Weights of a small transformer language model: width 576, capped logits.
Each number is 500 + 25 x the weight over its row's rms, rounded and kept within 0 to 999. Layers, rows and columns count from 0. Numbers have three digits each. The size before them is the row's rms in percent of the matrix's.

# layer 2 MLP up, 2304x576, rms 0.0343, rows 2096-2303, columns 192-255
090:493497480500500512486453531503532482489492512537515477460515490470512496477486500478501501548576503509503525507506506513494460550501483471488484493487487502455475536445527493518528527498473471
099:518510505488517486506569446497501503505511457479510482498538453479462519477498462546496493498505503450511540499504560516482503484494480487484515501511460484529473461493490477533487517470506472
086:503525539491493535475522529482495524502499547487506472555523518504532520465488514540510495485511529522485517483533521474507484464502491466496478479515546520494508444504481531475503468491509476
094:488458492482472552543515474479498500520523517515504528484492507474476463511513477555514520473492508501491491532472474513529473519483478520474504488440512509504516510497471498518459491511494450
107:489493511525467472482484518497490476524535500542494513523474490497500480483490502529493491435466497492518499515498500526489499540481517536503506469509475474499486485452511515473513504511508520
103:478528494450497481426532474481496490496503445508521519469546478454510500492486493530551484467528501506503480491472487550469512497490505507481500548498476510482484481482471499500516489488489504
091:486491500503498486525468498487494475492443561506529557536475489494519517539472540513470489504518564514477507484498520498501451529533497523520500438449515498488494497497515505548519523522521517
099:491530482515453528512482517499511518441521523515545488481542504459451484518480496491475511518519491481454477543457520481513506490476494490491523476464497558529480498478512487473556510488520524
105:483459521499491504514511487511494548523499513498505516470511516487507498513481457541517478455470482479505520442489466478506532492508498502569535505478484541485507470489492475447511514478488515
100:481475502501475493481446487487502481487470486483491493510506518527453528505490496487522512511492495492502450467518540461525493492479482501492506487514540494470498507513529440458513500509530483
100:488534514523473485503487503475539479554490477481491474504516502507453487540517487523500518525478479462480474478538513492548430479463496509530490494486501495521488532470488542495506466505461509
100:480526510433486508492487485495478549531482487504508502499536475510534490490483507553524473452427462488481538534501516514499491445507450501498526461494509478470472472497515497460543502498486508
098:476495534515519492510472530491494496501527509504489478507532513502483503491459524475524451511531513523499506539496494476520448493497514559533560504468518484520518553504467489478491495471533522
096:497503480540452518505487481541466481465522492481485539459506501512472501494466472500515521492494492490474535531498532485476493489497459475500466546517447478546522489484524496519504498481496455
103:466514511517479539458508477511500474532460470451483439510530510505509564440488517511502470492516515498528551491457501537510507462482485531510484489493482520483513429496497516455506554468510509
104:472482490467544480497518529491518500485460521455491494516532547476470499481480503460505523505515493489505524556505457533522482486463521499570463498454487499507478540467447462506508491467523516
096:517505500462495526501500453495475508513459509466513499505498489460467490488481484549519517500568502500517498497473535523489487490489453483529500523489490466507448497479463485464512504513494505
102:504530523517502498461500540428499514480492504489531470482476502497502517466514528528495515480507472459493456521503486541504513477470498519521492489451534487484492501487449479519526491499516526
093:504485521471480500429497506475480489511458486513509473499497492513517527483493475541544508503494486446526482457521480485481526489498514518467494491500529495486534476454496544505526511521532523
106:488490503514472510453522519485511521487488489438476501474502520502501546526491512515490476478462528523476471497531524453496512509488498533482480454525498485508483460516516437476481462449505518
101:479440544493476495492512504526469516495515482492520481471486485514488515492525478524501510529522522490494535490434498444457467495490535484482540545466503513489499518505498441488497530482464513
100:457496521514481504522496477504467538502475517536484461498518485501498529479519477505481530480489442507515488486475484497511466473507538487430510504482466451520499513506471482489523488505501478
097:501512534508488496505506518502526472480494482524533497539508496541471536497502503496519510503503477492522455483513518471475485495501490522499500516486511463470526501480531524456489514485541527
100:454476534494505514493551492497509448481490529444494473469547490495470506521481491481477521478527520503481546476476492494509524469488510519521560477485485477554498485505536501518490498504496520
103:484492505463497541517567511494534507488508537479517520497506525502515470489507530504506506500467506491469517482467498512478509505482489532505490440517515467497507496455507462492521512500517469
106:524505485514478503512533499502491496474533495500533485468531492502505573445483463504507505466477470500501457540501493517507509490525553497510526535461480527527473467514513450515526527471523480
097:523533498471489521522520446470482510499510567486513502497472464491530495522506525510489500444476488473470464484506530515485510544472509503512515539526520486479496518507560473518476498479497493
103:479523526479441508456500514490513479502537506463495507541523507460539556497461500521502543539547492484489463477513499505458498506450505484484519464498468511476503518475504491482513492500463487
098:505500505491489509478523520495498471509503497480504515498535487472498522500469520482535487523523512470506445492480518485529494528524495526497469513506492475579465493438488489448516524447492526
103:513488480485489528494493509505516486477479504473509545501477527492483495490438442475473485458541550462491454492489503506524479526513479492501495486502470479510499472520517523523505522509468522
100:469507537543526542491521462445523503479504487498486522539522464496481527534509528508441478485453490514447480518490463426522503509491500539484530481474518483434488480480509499523516551531473523
099:539552500501528511514456518500499540538500519516449508505516500484551485511504541491497470475500530513499432537493488490525485469489509534549502509496532511502523498449462512522530489495474486
103:497477551543523530511512500445497498472447472474521505517524487507449497447504540530495515522490528488491524535462464501468499467502502515501525465527511497483473466480503461505520490456529514
090:518537530531429500496452533484503526466491453480538455507468523499458477513509513497509546511463487489505499524493540524485456460526491508550523529525496477520511540519479460461529497459442530
091:497491513507459506504488507481528491469503469522471474518514491492492465484482542512471476501473490425470494512490500459493490531437514491555469495443513478491535528481513483511470521513486489
096:491502513537467499530494508481493491503523495506501516515498509483511542479508508487456509464462472498496511525506512536527470460475515499509527522446474481528490462502468472504462480536499514
100:489521517487496504486534460501478490497492504516490466493467516513523519489501449529520458508462509451497453505504504514505506518531549492540511526505469481514482530537546498556540504490497464
108:485551512529461514466570501445523504458460506513489545487525507500504521513504530522467517511492471479499517443499524506484533509486499480480511535493520516510511521494488515515499532498508522
095:519479504473470489470496543438473462515513529493490520565499525484504541499503500560459482432552493496496567473506482516478504498495531473547533572495495484493512511516439510406480492526479497
105:500507512509484479483487551494522519446495507496536517510513556521530503495463510492541491505490511459493468502503488486515465521506475475529509484502463420506534515478482513531539480547501540
099:480532491493486465480532523528432516556538509555471487491506529475505526519551479519519509513484502515487506488493526511478478483512464503489491520518519497512523490513500459525492492516494486
097:483504507501505534490508507475504448500539472495480517487526509495469496516506506564509480462509519458493505528536512469501519497498510513522470538504507489485543493502462481480510503503503488
102:489508519531502488534463500498470534501514480490486489490513508504506498476529517521534529477474494487527474498519540479531491452507521505522466492532525485513494507499515481526485494493487500
104:516492471526476538490473508553505522515541514514467532537493516493517515530448519491521478496445469456505501510473479554493473481510503448479501479472515541503524520508466500516509458484500518
098:528474476535500491503483446510436540541502530510501525479510520553503513506489497474473485446511497530556485515506489491499480487512524475488488499518529505516470476515508486461510497511482508
092:525475532505478528488499523478487518496532525488471462498512469451514523528480524519496574509542465503507482500501550506485419498468512518490518495486467483527472481516494495517491506501503514
107:504495493505502524500507493497491533528482439492485545518536488483483514481511482495439503466498519515490516473525508532513503520502490499511508517480570500492479489489483529480477493501489493
097:509477508486471478474526487481527515484493507493544549516480525472482506558476459497482482480483522543508538513528504483499464505519482493505482514502477488540484519488491486494519518514528479
101:539510517510491476536462456481481504463519506497494526523514495494523507489452457500509480518457493494527488535495464526492514560480506499486482499513424565485504475492426451512497498467551513
111:443469483496500512471501512522499517514516486496531496528480473488509510497511509494456498499512484468474469490495509470492500492470487499513511504511546492467532501501513501502507528483482516
101:497492496468476524500470528458462489491498502484512526523535471466490565474484522511499497497479475492511519511477524524536479464486532496488520506453507494512484542485470504501491536471519566
099:463507485442488475566488483513464495536503459504458502522486480458511550517531469523569468516501521549527449538546478524454499538517544508517545477518484484517447517486493496494489514528487477
097:483513518453506545501537495528485505455506482491455506523504514484475477504521479510548501498536498504479526477460481532516524523474533464545475516519475510533505483456471500521532480510447473
100:498511461488485474517519495511516479516458461497469492528548530504467501441502517523514509453541556479490520500524511492479473470485466499516540533498485452524442522522515448492523517542525475
096:507504530478496541472529502510504532533499449472473482494493527524507527501475529512504465497525492478483469488469514479511500516510502531501492497510493523483501520522466513491527475479539483
099:515491524522497515521454493552508521527543495448506486496467485465481535518559501487483528485518515489488513527452527500531440451456476496485519462482478467495511505474515494492514510499481521
099:493518507543494525480467514500481497456518508510503541457478526535484547457510484495544494470426490476472492517530498550467462463463531456518510521432528486497489504477453465497529519519539525
099:496508480479501519460465492508488540510535496484509449502471548476463481537494494484541542446522510451501516477525556446496508510498503504531516518509481513473495479494522482476492497461511511
098:541501461482481507513505508499516477526496552474501523490509531471467473441510508490478488521535480505471490534496517517449517535516545499550490522523539544501518470488476498474464508475484497
094:519504521491496501521485471512486498490463505499517492510506520495483526511525454520509480512537548482460468527504491490509512523477565503520517520457456502506486500444506476486505484467475499
100:454439497492527495559502517515494537556520477483509529513554481495469473492485491529501511471519514454461552535462549470478524490498514475507523465506479481482515512505475466534496500525509503
099:470496540512485498488486502509492505493496515481440506522488475523518542540475478537508461524559458486494512525487495436482481510505525507486527506538497497534472506470471467486576519500466502
103:540449485496505537500546460497497493455489493515462479529507513483461518506488452529497507511549446521520509496428511480472507498530500558490542502449538482521542493507500513476495527484502533
102:522510545509513481539545495484476552487500550467526524479538527477440540469518520510477524527494492470475478498520521507467495490478508504454507534492476464551481486514492443522501490481476518
102:485501523505484509508461490476519505488484513532477482528458465504499510515487512480502477515483546470497446534502494533491444473494504485517477495516472506499485507515490497536501526482483477
100:501472483523512488527516534513497555485515461516520515465504493488500497515541511537549490421470465507499476506455515516480484510521520500496477508511451513553506528483506520518534508507508506
100:494473501566506509532532486511451489500476540515511501544539539518503506475471487534531477467517482474487536486498576489526534490533457501514514512520471478508453464508474492452502515461493516
099:447490505455504546482518528491484509511497524479488570518531483504515500459497514498494503486509500501475485502492471477463515503484511442515564490478489544488522503480501492516514460493512550
100:509506457501502515468534479511466508504521505504500535531519537508464510451516503485514533515529474446482503522457497479488525505488550489496493502534499491497442477475507544512482440493520491
101:486523492455458508527455467540499550502504541466479525529507514496482500485556481513498497475526522495497503452469509485507450508486492472506515492484499499520491527491477485483498530521494502
104:480468503452491498531516502477476525517523499475465487539511491495516515490501501508512501526488496516518487503488491545495493504498520469507490493526513540474552510513517512514558499463454519
098:462445499451497522527515547492488535530504555450524465483523517494515506481496486472497515460514483480476546509467463466530498504478517440471509472535548505479508546538510543527489487500526475
111:440498482530516496497513531466459463526518486540555523566496502551477515512474504509495494510494510489472510523521527529501483545500469487495530461499528476506503505511479470528538520496516492
105:477494482541541490522505514477517535471492494477503503536484497511524489534463502500511474500487517506462426500483494490500491508487535468506512479533555516499484471484485499507531470526489486
098:499497491496517505488514510507502487526506524471536519502498495495521500515487501491520499483480512504472468505432494510502490497508493474502465508509527508451471497504491481483483517493523510
102:520462511476509503493448536494460501512488517547511501525490471486444528506505521501474445499478517484516518507470498533512476525500517479511517503476533482525459488495518504518510525466469515
104:498510505518502566497475476494472547445533490481493534517521542450462503498511525518504473515504520462518516531518488557510453468513532532490491515466538446486541456452457456453477485464512463
100:485471486540503563548518511485489507481496492518574555528446537463453512528497549517528458516497440498496477480525470448520494501457486492539523551499499529528503505494440478512533491459512519
102:484505527504450489494531531529493544531509511525459503517533504504547520505518457488516525506520538492506460510495501477494473509495525488495490518511542518513475456489489454485483518485499557
087:504506522522494518536440513506520552511505489502476464551472487502502492493482523490498454489525531488505457521520537526497508515491490542503511450494493497506480500478512504496509492487481513
104:490511488479450517544503517496458495480517511487486517518553461469492487504476502549536521494476498479462495520479461509516488471460496484474528489505546545496486519479496508491475499474513479
111:497508514480458522467521504530466517476441509533489537502517519495498542482490447510506512492502497518478524468465472484510523473504540487491501451510447468496501532495493442508533534461482509
098:503516513504502541488521521495509574544519466474484554472499486488529479512526508537524487487503532524502468489502524430494508468496494526534477491526500495518518445482512471460479480531492535
104:527525502512476540469495557473528534479485491503502521508477442470502504458478456515532535484546474472524518516457482475542491553487476500546464508460437484526507516413507476509525495485475452
102:498493506526470476486497485468454521516495485482463494509556512503553432503560477505576487503526536491476488504489520437499477484535499487501504500469454506489463549517495515513477485485518521
100:503491544521517488490511510513506527494504484506490531510528493400469544493440568494542528469528523521469518519514509515546501496527468527505494512504543477485449537538526439525540529486477516
105:512527497459507507508493485557446489484523457498521534518516505517511516493511516498504514464491523488491494489549517513515507515500482540460506491483511453481498540502469527509510489483475487
105:442505500535493499497504480520504508463515492528498491522521467465486560472538488494468508488502489506516483465489482521530470502517525498483488478448474477536446498489517484538482533514485495
099:468536499466525502497494510513488528475505495513563474485479509466474497516480496504515478502518483479522543498492511476536506502464545484518466547555522481515507483460471478468503474528461484
100:471513483534491497507479511462471528495489476488567511546529477458485505477522507498547493515476523513495501478497509518530477490483487505502511486484520529490492464468482499506485516489513568
097:533446534483468556522487499485538496463547451515520540517451473515508467484531553487511516451489533508506475499464510513555462490483521484491504532497501511508442506479487496501488506494488487
101:510476491515491493496568514468516496477521510474486512545465502550541547469466514476494511483471517437494494465498484473476472481505469487488507469470519496557514510485513508481525559454459510
105:482453502489497500491538490485459507551506488484510535497487466498522509507467474554545435468487514496522514488522498490483477508508459513504551499515511502502510492473552475493511528497464486
098:533481519474466511508493487483503484548505460517521519526537490497489541487467497524517485491549486484488489557469485516484504509512495473525491456539529499514490500454522455513541460504519514
103:509496511487495474516501471511503513543477492504462482549508488476491525509481521487498481445509467470487476484497505483509492518501504505481499505488506526485475485500497519508514455485495489
102:516475525527454501509474495478477515496469515474503490480495478502475479507500535512486462503532473494481532461493538479495475516477533466502497490523444468476496508477510526497491535522517520
099:475530512482501487450504517497509495494541518479490497514520506536530537439527475507536499469485506496505537541448514534543506471490458540502508522521510505506500529494483500466470521522472523
100:518507481483446477515491464528496503520520482443475500506557540473510538513478531504502488493485504522506486521508521504561495480473492517470496472498462495538457527488487540503451520485484531
107:508522493504496501503514506493479499469479527535480506506520484511473512430531465533513548465491436504488463465520530548511460502490494517488493527480510497547479531492494488497505533499460522
091:512435521475474458429438510496475494506531495501455511490520502474463455463459497516469539514528475490537467506504524532482496521516524497489509483475439508502482512479532499519505509480494477
102:529491540482465500461499483496438466513498525492472493489509510506493521466537528496534509497491486465545508499505478460500519497488468509515526524519505497494499486492511452542489552481515503
101:509508551520524459494516520482514512495482444505533532530508487480527488499479501486503483478479519573469473500485512504508430499519502542473561523484474489556523512492481480524524515501494538
092:483495500518491502463506484515494501444434478485472503484493535486498478495478492512468528452478501471496497540476522501566479503500506509466493499507535496508554489504504512514554493486493493
106:476511550470471489527533482525465519508514534533474486524467513509511515508500554556526487501506502503481537462532478458484483504479510489525518519515499515492501528467513461542478512531456523
102:475527492506444537500501563561522491502523507501493528487499512477424524496483503445544489498478458477499523475508513490497493466490491468515479503496506506435487483508484480514545521482517476
095:467503541535488473515521519467517503471506448518527485489498532506456516514477483515536509494506501519476497455461449501500502520508481513499505519482500511484490522496458486525514472475500530
106:470510522479512458499533520485510500541514484499477499496545473521499550501491486514584496482538506506467482478514519526475517477498524525490521526492477515473456485525502445532531490491492470
096:511504506524508527560529485512464502484510465525493507492481518523514489499518483523553548536492471483476506480517527475499493518486495475505533549478499515517532512482480490503495502502518552
102:468524506546457528524464469519511505500498555468516493512473515512512510476507545502523506489558489497429507502497503477484511513524542480530499471480558480479488521461509482512512503482497541
097:514507531506523489477480461542490514540494513513498481503490501507511501524504472518529490524455512468521462503511543522506466471465518502511497483477520520527514497500521512468443513507499501
099:539538496499533496471492518500529535478479470482509496501503522530552517468503505474460475505456531485474496525508488503491472484516480527512495505502519469474515508490510519494525510476515515
092:485560509480486494543495481521488495496481501531521506498538497499523504433465497464539495482502463475546505491506491510542519545483484538517443498462468516432481476491475515524526489506522489
099:494491456509448518517496466484468468442490497500481498489494469509506515515480503521483505532534489477488487529508476477512517503466486490478460520504498517532476466475521494489524540458496475
091:520483502517506509547443519505467496511506499511548501508485446464517496502491478505515523496535436472490491496455488498549498502417534524474495527436476460480502487532491491481478586506500511
097:502506506526547505493500514550498525517489524500504514492529531483511477471495502500505498491494500488462484509512523454491474487482488527506480500530494529462531484509455497466480494491520504
102:461493480450503492519511505493528495458533491472492527505497536508470503528515508518507490546503522489500479473469531512501511526504533438511471501486419493508520507451456507499479512497501517
099:488480499497454562546481488501478513495485512530463512541506470486513491494477512494493499450498468446488536479486533558528521494503492464531541472496474526494470486538448483528489490501510495
101:466498519477469503477499451525475500504482481486497502534465530496512550559472503513501509486502450509466517484537512481522485483530534509537520457519479527502537521501474498473531469458470506
097:484474495551496524476558504467481508511490539467482553511504485515446501484477495490500519535487490537462513499507475467479489497517520508487481535492532496548513501523505475546483528487527532
103:526490509521502535479507482481459468457523509461488543514493452488487491527459526510504460507503468480494517471518504486511477464536498531492499526503502476537507479501523482500495523476500478
094:480479512475496546507471494481498507517500492473499467532470525491495483496545520503515545517548468499511440527453483481516528504505491493528466523480484470536459468500516471479514492511553493
095:479486511507481525534484513534512509481497505457532521536474510479484506487519477515532562496486510456512521491505485538498511490476482507529480503487489482512525492538498528502510483496516517
100:524497528518474490529510501518516474510500511507547506480504517502457504515524484474495501499499462489403472487541476515481491478489528487544481530549480532507512474512480522473503503485525489
099:497493527455512499488501515546457529486480474485473473452481511479453507487504502497544539517472478485475473481496496472470470513450501540484505507500470505521521499474513484486480535471464551
099:477463449468468526481527478474493512544507531480509533481503523502505526481531522509500551496491533491534535474464537501533486495464560505499458533514507467457472482514503490501515511515467552
100:501486528499487496498507483479468513538510479510489484508499530514497487528440483493528466467491460448539497513515478500536479515500506528515523495520550496496480518489532502483508529491452501
104:492494515516472524488497533517491543482512478486485492449473507440490506461485530515506506489511529481510513450540512513509550527494551518471512573482495463535503451522538520474456490476515503
097:489502449506470526512511429512468492494531511495511558500516498455489523509518496499496479513498507500537543478495550464492517541491525495485512513478476470513468503477532491492503520454493510
099:506513488514526505468559527456490563443524503523518508470536474487464488495482491494500479461494478529495522492524512474485525519512484468507494484498511504553435500537468514482534503496518517
103:500448479472488518493451444473499514526511514520523511542505523470495491510511551507483487471556542515437494453479511486508479499504456483501522498466460494506449495561481478528510492493499496
102:515454497499451514521456518498503508480509475498475532552507499441480509473505487511447529545493468515521549514487534540496515498472511471525525508472502491509519478487529450493486507498459537
107:491497505478455480501503498467474487513542460492527518550523497495464502473492517525544501512501468484498514573519524513481489503487489497537498522449454512530439527499519485526522487486513516
105:494466518531519463500526485497497538501524527506487492511504536477521495485479475522512502473501515500490497492509541511542488523512530489518482497497484521518457509475477484496531519488496471
098:493488493446482481461510472485485470499493532481528528464528470504496496443492506496512515525433518502511481504509526516500516468510545467495448555494489460506488547459514460541502536509482489
103:512462482495516517489492501470510482563477553534519495506492506496487502516464508494520526462557508496520511533501514492514438490448473509506505549473552533477498491532472498493505487491517490
096:520458500475485565484456478498491500533545532470480468515496512514498524512496459464544502522472497462508498522484491466500503479496489513502514487510515521452493484495486475508516519477523515
100:523517494488492498471497495485479549541532502491522458510526501498526498507487485481479466520482504515480510537446474498474451490509527462488502517474482511452500524475510462501505539472490507
101:494509505526492518523513528507471487505488473474512512526537483484522483515461538512481528508484486498526509529473516511448506547503526490483486493481449495467504493475453514467493527499500530
097:488509461504532549502529479507495493451523488511533492515528535497490572465472492519511493480479473518485485487499496514474509520497448502528547499474477507571479509481503506486497502499465495
090:555516482515468479531480489545486484494446510514480492498526473534511501512511504531532499476494497512512463509512499474515469500468496505508546508476522525471533521509460505479515570500510568
104:461497505483494506515549499469491504499497502503491498522515500530502512505497505537495482459505525522488495431524521493567513481500481496505498480491520508512512471531491505485488485458486500
100:473547568502520492498475430451504495473453443484528540490500523539493487500496514503499491521509544526518452486525495487533494480503540537492539509505506512515508543465474489525516477529453528
103:486462503499476518491487515446497502490502490452589494481473569467484490450510537503479487492488489496526545527487539481447486513513498502524507517474536518503454507481485497501520512473488485
103:543517540478506512511518492520503552491506507455506490489456511541557542530528524527505523483521511483476499467490549491494458467516501493515543510483535503568496485500528544470515534468486473
098:470536520494489519522495497479467475507490478538483480541495541524527488478479526547547494519510518503525445507488504539483477484504502543459518503494526487481477470529503500477490478509486490
101:503468483515479519484487511527506468473492498471489512491488489485531470448558486515494453526457508483523508476467530470477489486512508483494493519465537512504490493510520457522544461491463486
108:470499484520516507546502530455492531510485473505518534508494515532548497462527502522516476485519539466532493507486472511484520496529504519503476472488513483518461480492473466504518502496496502
095:544499508537468523520503499487531486477488496484469467452507490485561518526495468506468471482512508517500548481527482533514499507479472495539564470507503499478522507476515517467548473472490489
106:497502549476490487500504474531531481478491476466472474480510538436498504508486523468534499475484475479499526529516486464489491454546508482527472501479482502522495488484533487516485455454435483
105:498487489510470463507500501455484514484501501513492493516513520488464544479495508500485545499534496496513484489503542521494506478487503499518460544448455478547479499486473473467495490499491518
098:501568482541477493488484508460482514516491542536553493509499519524524485499510495509554497521499524479466508525461553490513534510529516496504542474523495507487504465494523454459529510506460500
100:512507504527506516499540483509506505514502493474527552503514535493492494474558521496474512544461479481478533520509538511463501534483529540470525449464509497498497504488508487518512505492466502
105:447471539494512533538545467494473479477448526493538515509508485488472457483508527500478495492489469482534495502485517504471500518458498518514495477503523500510484574478503479526524483502520511
098:507502509531504498501504518471450535502511501504461503484484503505486538490514497500524465497520484482473523508511468511512526501494499488498482512506470518501432502484446502462522539475496452
095:488485490530494531518516500534503514503552539446531510504497483455514506494512483496501543526475477500465479488512474502492470463489480483462519507508484519483463493479488493478490486568490498
098:495533491476509490493504493497478493532518494513496526553475489434477467433463494503512489492487527483472510570487541490517522532493466513560491524459522513470518529514490522491476489478544458
099:504540507447512490428530502513507513514484483457499489511505500460523504472491489579494457449497450516498524445516510529509512502519516512507521476531456457517489500505520486490493545515478476
094:502490488505531496508474508523458496477491507517510500518505469475509542497498492510443479507471485525502506478463489463482439484500572460493473480482548524486513491449482519449547520512569493
100:512500491484534518496478498480501509550522494514529537502526515493499498526440537511492442481495496471484527516487486506542500500468513524466541483482521515509508523517466483476514455487518520
107:493506506536517536521522483507502475507524530520515520517501501531544533529495535495511555458525495528505506520501550515490473510508469489464534497506494519521471488507454474505457503509509542
107:498479513561511496545457495524501483485544492494485519494487511544492537501517507544477510485494502529491447540469496512462543466478503516524544518477459486508472574506501549508519516498460501
100:467482507493457521507533535470533494507464483552510497530513500504477541456470525493486501517499476505448478478507526443453478502527517516513471523465477494502501493540480505532500500513508470
097:472456532470446481475457539484435467528494487469455480468490489482528510528492478521459510527531490509566512474474500488523489476515474467575521499482460512515499542526492511482471491521521502
108:467498533515499483539491452496497498449549492477512586526492485497450496486514488559526522458538474472479530545519539517536523510458503548511491491517509507455490496523491464470519510509496510
100:495541494457451519511482515509506517510485524500475496457476486500454486465489511485506492486532497498482492527509471502464513483509530470519475494509475510498513490482501516535536510471546472
104:488551501510481494501446473521472497497486500478551481473502552506492489499456524476508533500493458442507523535494470472523473496486491532494510504484492471494476463475510475516507550505490504
101:502480519493489528489497481500531483471496458506475554527512517524515537504511466524529494510518501490514450513526502535498461516503499517498505495556488537549475483488513507504529492497521459
091:519470495540456519540487490506492511516488498521505492498511496486508496457517490544482506507515517466493476535526527508478504479473470497570455487513511492523486485487505472478538504513552523
101:482460572472457502529496505514428524523484474527481500516519485520459543521462486509509503465510497502508501529502509493510452492495487549520537476442507518503518475503487436481503502488489498
099:555485492485486526483466512497502521508502513492505520494504518490490519534535527490500491515465480470476509512534478482538529513491522442526518520512525531529522523512450553497470468463528497
096:516515531501482445493495514500524526464481508447522527520494494499496481442501483574469512497521501511510539510491507512485466510515513453483552519503519482496492502506521497517471479453512494
103:533513471504499463497491556527467494474497486483531510498501506526442477487487479488492521471494492428449505497541511493529458474492486497481532471461494535549516515477525464502512531464484464
102:503528511505485492437505484481512490496503486481529503535542513496476485463517532555552483507540500490514493519469490484533525510517545489529535542512504507446484482488553450483545533501506542
106:548482495510461508504448556508521498507491479497479539453535511534493486516499503533513460475503522511521465521541497511477467452475525533517506465496512515484516458503502503460542529497488510
109:466485512473504504500497500493493523511526511473514475530485483510494538492504498505500505488551544467541463498461488493539510427518444545550520553526517495476488509502506493542530506527518484
098:472511587514501509489542528515463504450495525509481517512514487499517583524488510505516510509446520502491513508482466513486519478488479496512484495504509555505481528432474517490527513488519558
099:494511532497506544448509475524473516518487531474512476472555474496498510522465469533518524489505516501445523512496516487537483479475472472477477484523446470484495512505551476509517515489492462
100:499486502524534489510444506478467494477469454480546488477512466541533542512548513500498425463485517485508491455519520512464500495476498484471540501502542499497490508506466488537561502487511487
103:484527533504472536482540514533491509493504526495493521503488515458481516463522500487495521510504506496498558505513476500512474534500472447545533484512492462498474459472506526511524474495468504
090:503522491486476542516513499491486534486479498494543522508502509522501494516503493505527490504501524522522480493513468461494467506506511490526461468474485428504509469474484506456538502502489500
102:488462486472484538505547518502549524473452516482465545564495489474510485507483470495503530485472487488506529478460551513491468467505453453493461495510504513471478464507516478466518474486443500
101:508469519511487480467474557500489491497524517506503518484550484486459509469497487503505507496535497488473500478473509495519515507483490502485507532447481497511498551521491546483551448486429500
102:523505503492506509515492573488495521471476514458500487511540519485518521474467488479473544492450504459479511482461471481500509505475522491521525511465462473478486494505510502504496497487498524
101:487483522513507522515521498540497485503532484534523473518467484507547491491526484532494478483558499454445460523496524502487450544506517505516528490476472523506500506486474488511570514522485528
103:528500468533509497470476523497504477442525479520519528508530483484537523493522513493497550515487457538530456464478530544489518517440471555498462527467509542501450537507470490444511508476504495
101:515569504505487523478525509513487492447525509456529540486509528469487492518481460538539500542474477456523470489472513490515531500513507503491519512500465510520465454473506471485534504539515496
094:514479508519434476480514500520498532489488532442499514520472501526484487497507489482520478505482501511522493489501509513496514483493518561486519483516460509490441442524419479509455525522499509
103:507480500468479531525500499541501541521497518435507521474485487511507496497493518502512476489528522464488534542510511515463466469454529489530514530490471536531516524538512490459506553456533459
099:527490526502507469497493511477465497496474482496541507533489503505480531458468468524503502530534460502505488490489527494458514471483493501487474544538484492479535495484505469510495554506443505
099:521479490493453497429553527495499508478528494503474465477502503514522498458500525536484510487513497480512470519468517502532504524501506456482519509474505507508467497517518450506512505465510495
092:550481509528521494492434494535490500410474479493486508536517471541487481479478558496489537489545499537508464501492520495495497498489533473498480514488450457483523505524450496497515488504474530
099:518541526556454532514475495515498530530510512506523508466507498444493481492503501479488504514542484470520502572502531481488493482473490511490470469465464460523503537470483507498470508480495499
098:515470509500498494494499484450500526524512494508484509531511481468499481514483516538502498491517474469533486500529533492530476493517463483534520462519518512476516496516487436461524457454530523
101:469501519504522502490507582448499510483517493460493502518504478487481525505527449444467449523551516516443508501514528492478497444516460502509512533500478520513507454511510499465486530463533508
089:510498502544465548505481500511468479551493485474522540443533465485465503486509517513503460495520504490531535537485525499523451525502545488470493534474430527476506504478510493492486488497454490
097:517485455485482496510437533464527473528478451533561504534488529513475482508476503470507505512468534472482539500485540479520491556516506474506479524501472511533496504499504518473504483507496533
099:475512521529503508494551465509504517485503468461503495518557516506492507510480470481494512493491511484505493540482533504488511530495481480505496557509474491495516501487549466550474489506559497
099:505518519470450500508489519489450500504477460513524514518483489495455511508526500490502543516517548529475505489495493536526514482506498506565518555502485524526485520498488494488504512510504507
105:483462496510501532493496527536506528519468502465479545536467514446515531531469509490526470473500504499477495510506490539483513491509506526514526464505491510494530477512526458492505517476552470
096:504496519501506496547480477485473491519440528536548497520498449503492482460473495500531541478508494521471511505468464491551503496498538500499517504452539564470490478484520492486516526502482540
105:465524553497499482459503517515514479460527556525528523508482486493474489534496487453491489511521546490500506518483494471563508498471492515496497498426511461567500482454508467487515518487501482
105:538465515521477519490514505441506460517529493511489520514500506455520546512519533559534474517501501500524499495537506502460501489495553523510513551502468433476493495498454493491528488498518488
098:535479533528510506527482485507480537499516483497540508515468546501491534485477484520539492447523512481514454510533491506476493494512499536515521520459498473498488494486462485522470498486462511
101:475491521499480527500513517488485539510499513485547493490495470505490471492520522515459449502514558523522502490540497497518473507512471478525538471510496446487500516512473508490475465515493485
100:524464498514484524504537467455498517526479488490553539512536530531507523516466525470484485459477549512516519509532472481513517474498472478482466466499526514501537450484503465530520521481512510
102:526497497456522526491517476496458507522532497500493499501509487502476514512476464516521512521476479474445538534550536538521511522508521488508494510486467497520500480498486493497468507488471517
106:465489529533468540526467485491480538553473456496496486522513498471496505462505547498505480497505554483532506521492534534557475515540501463514492494486493484491508471496441521554477508489505515
102:507483511484506527527508511498433494518506453502513493521534503532492515504497519511483522501467522488403469492526473514452456476504540508474490527500495517500519553496481453480489497486481522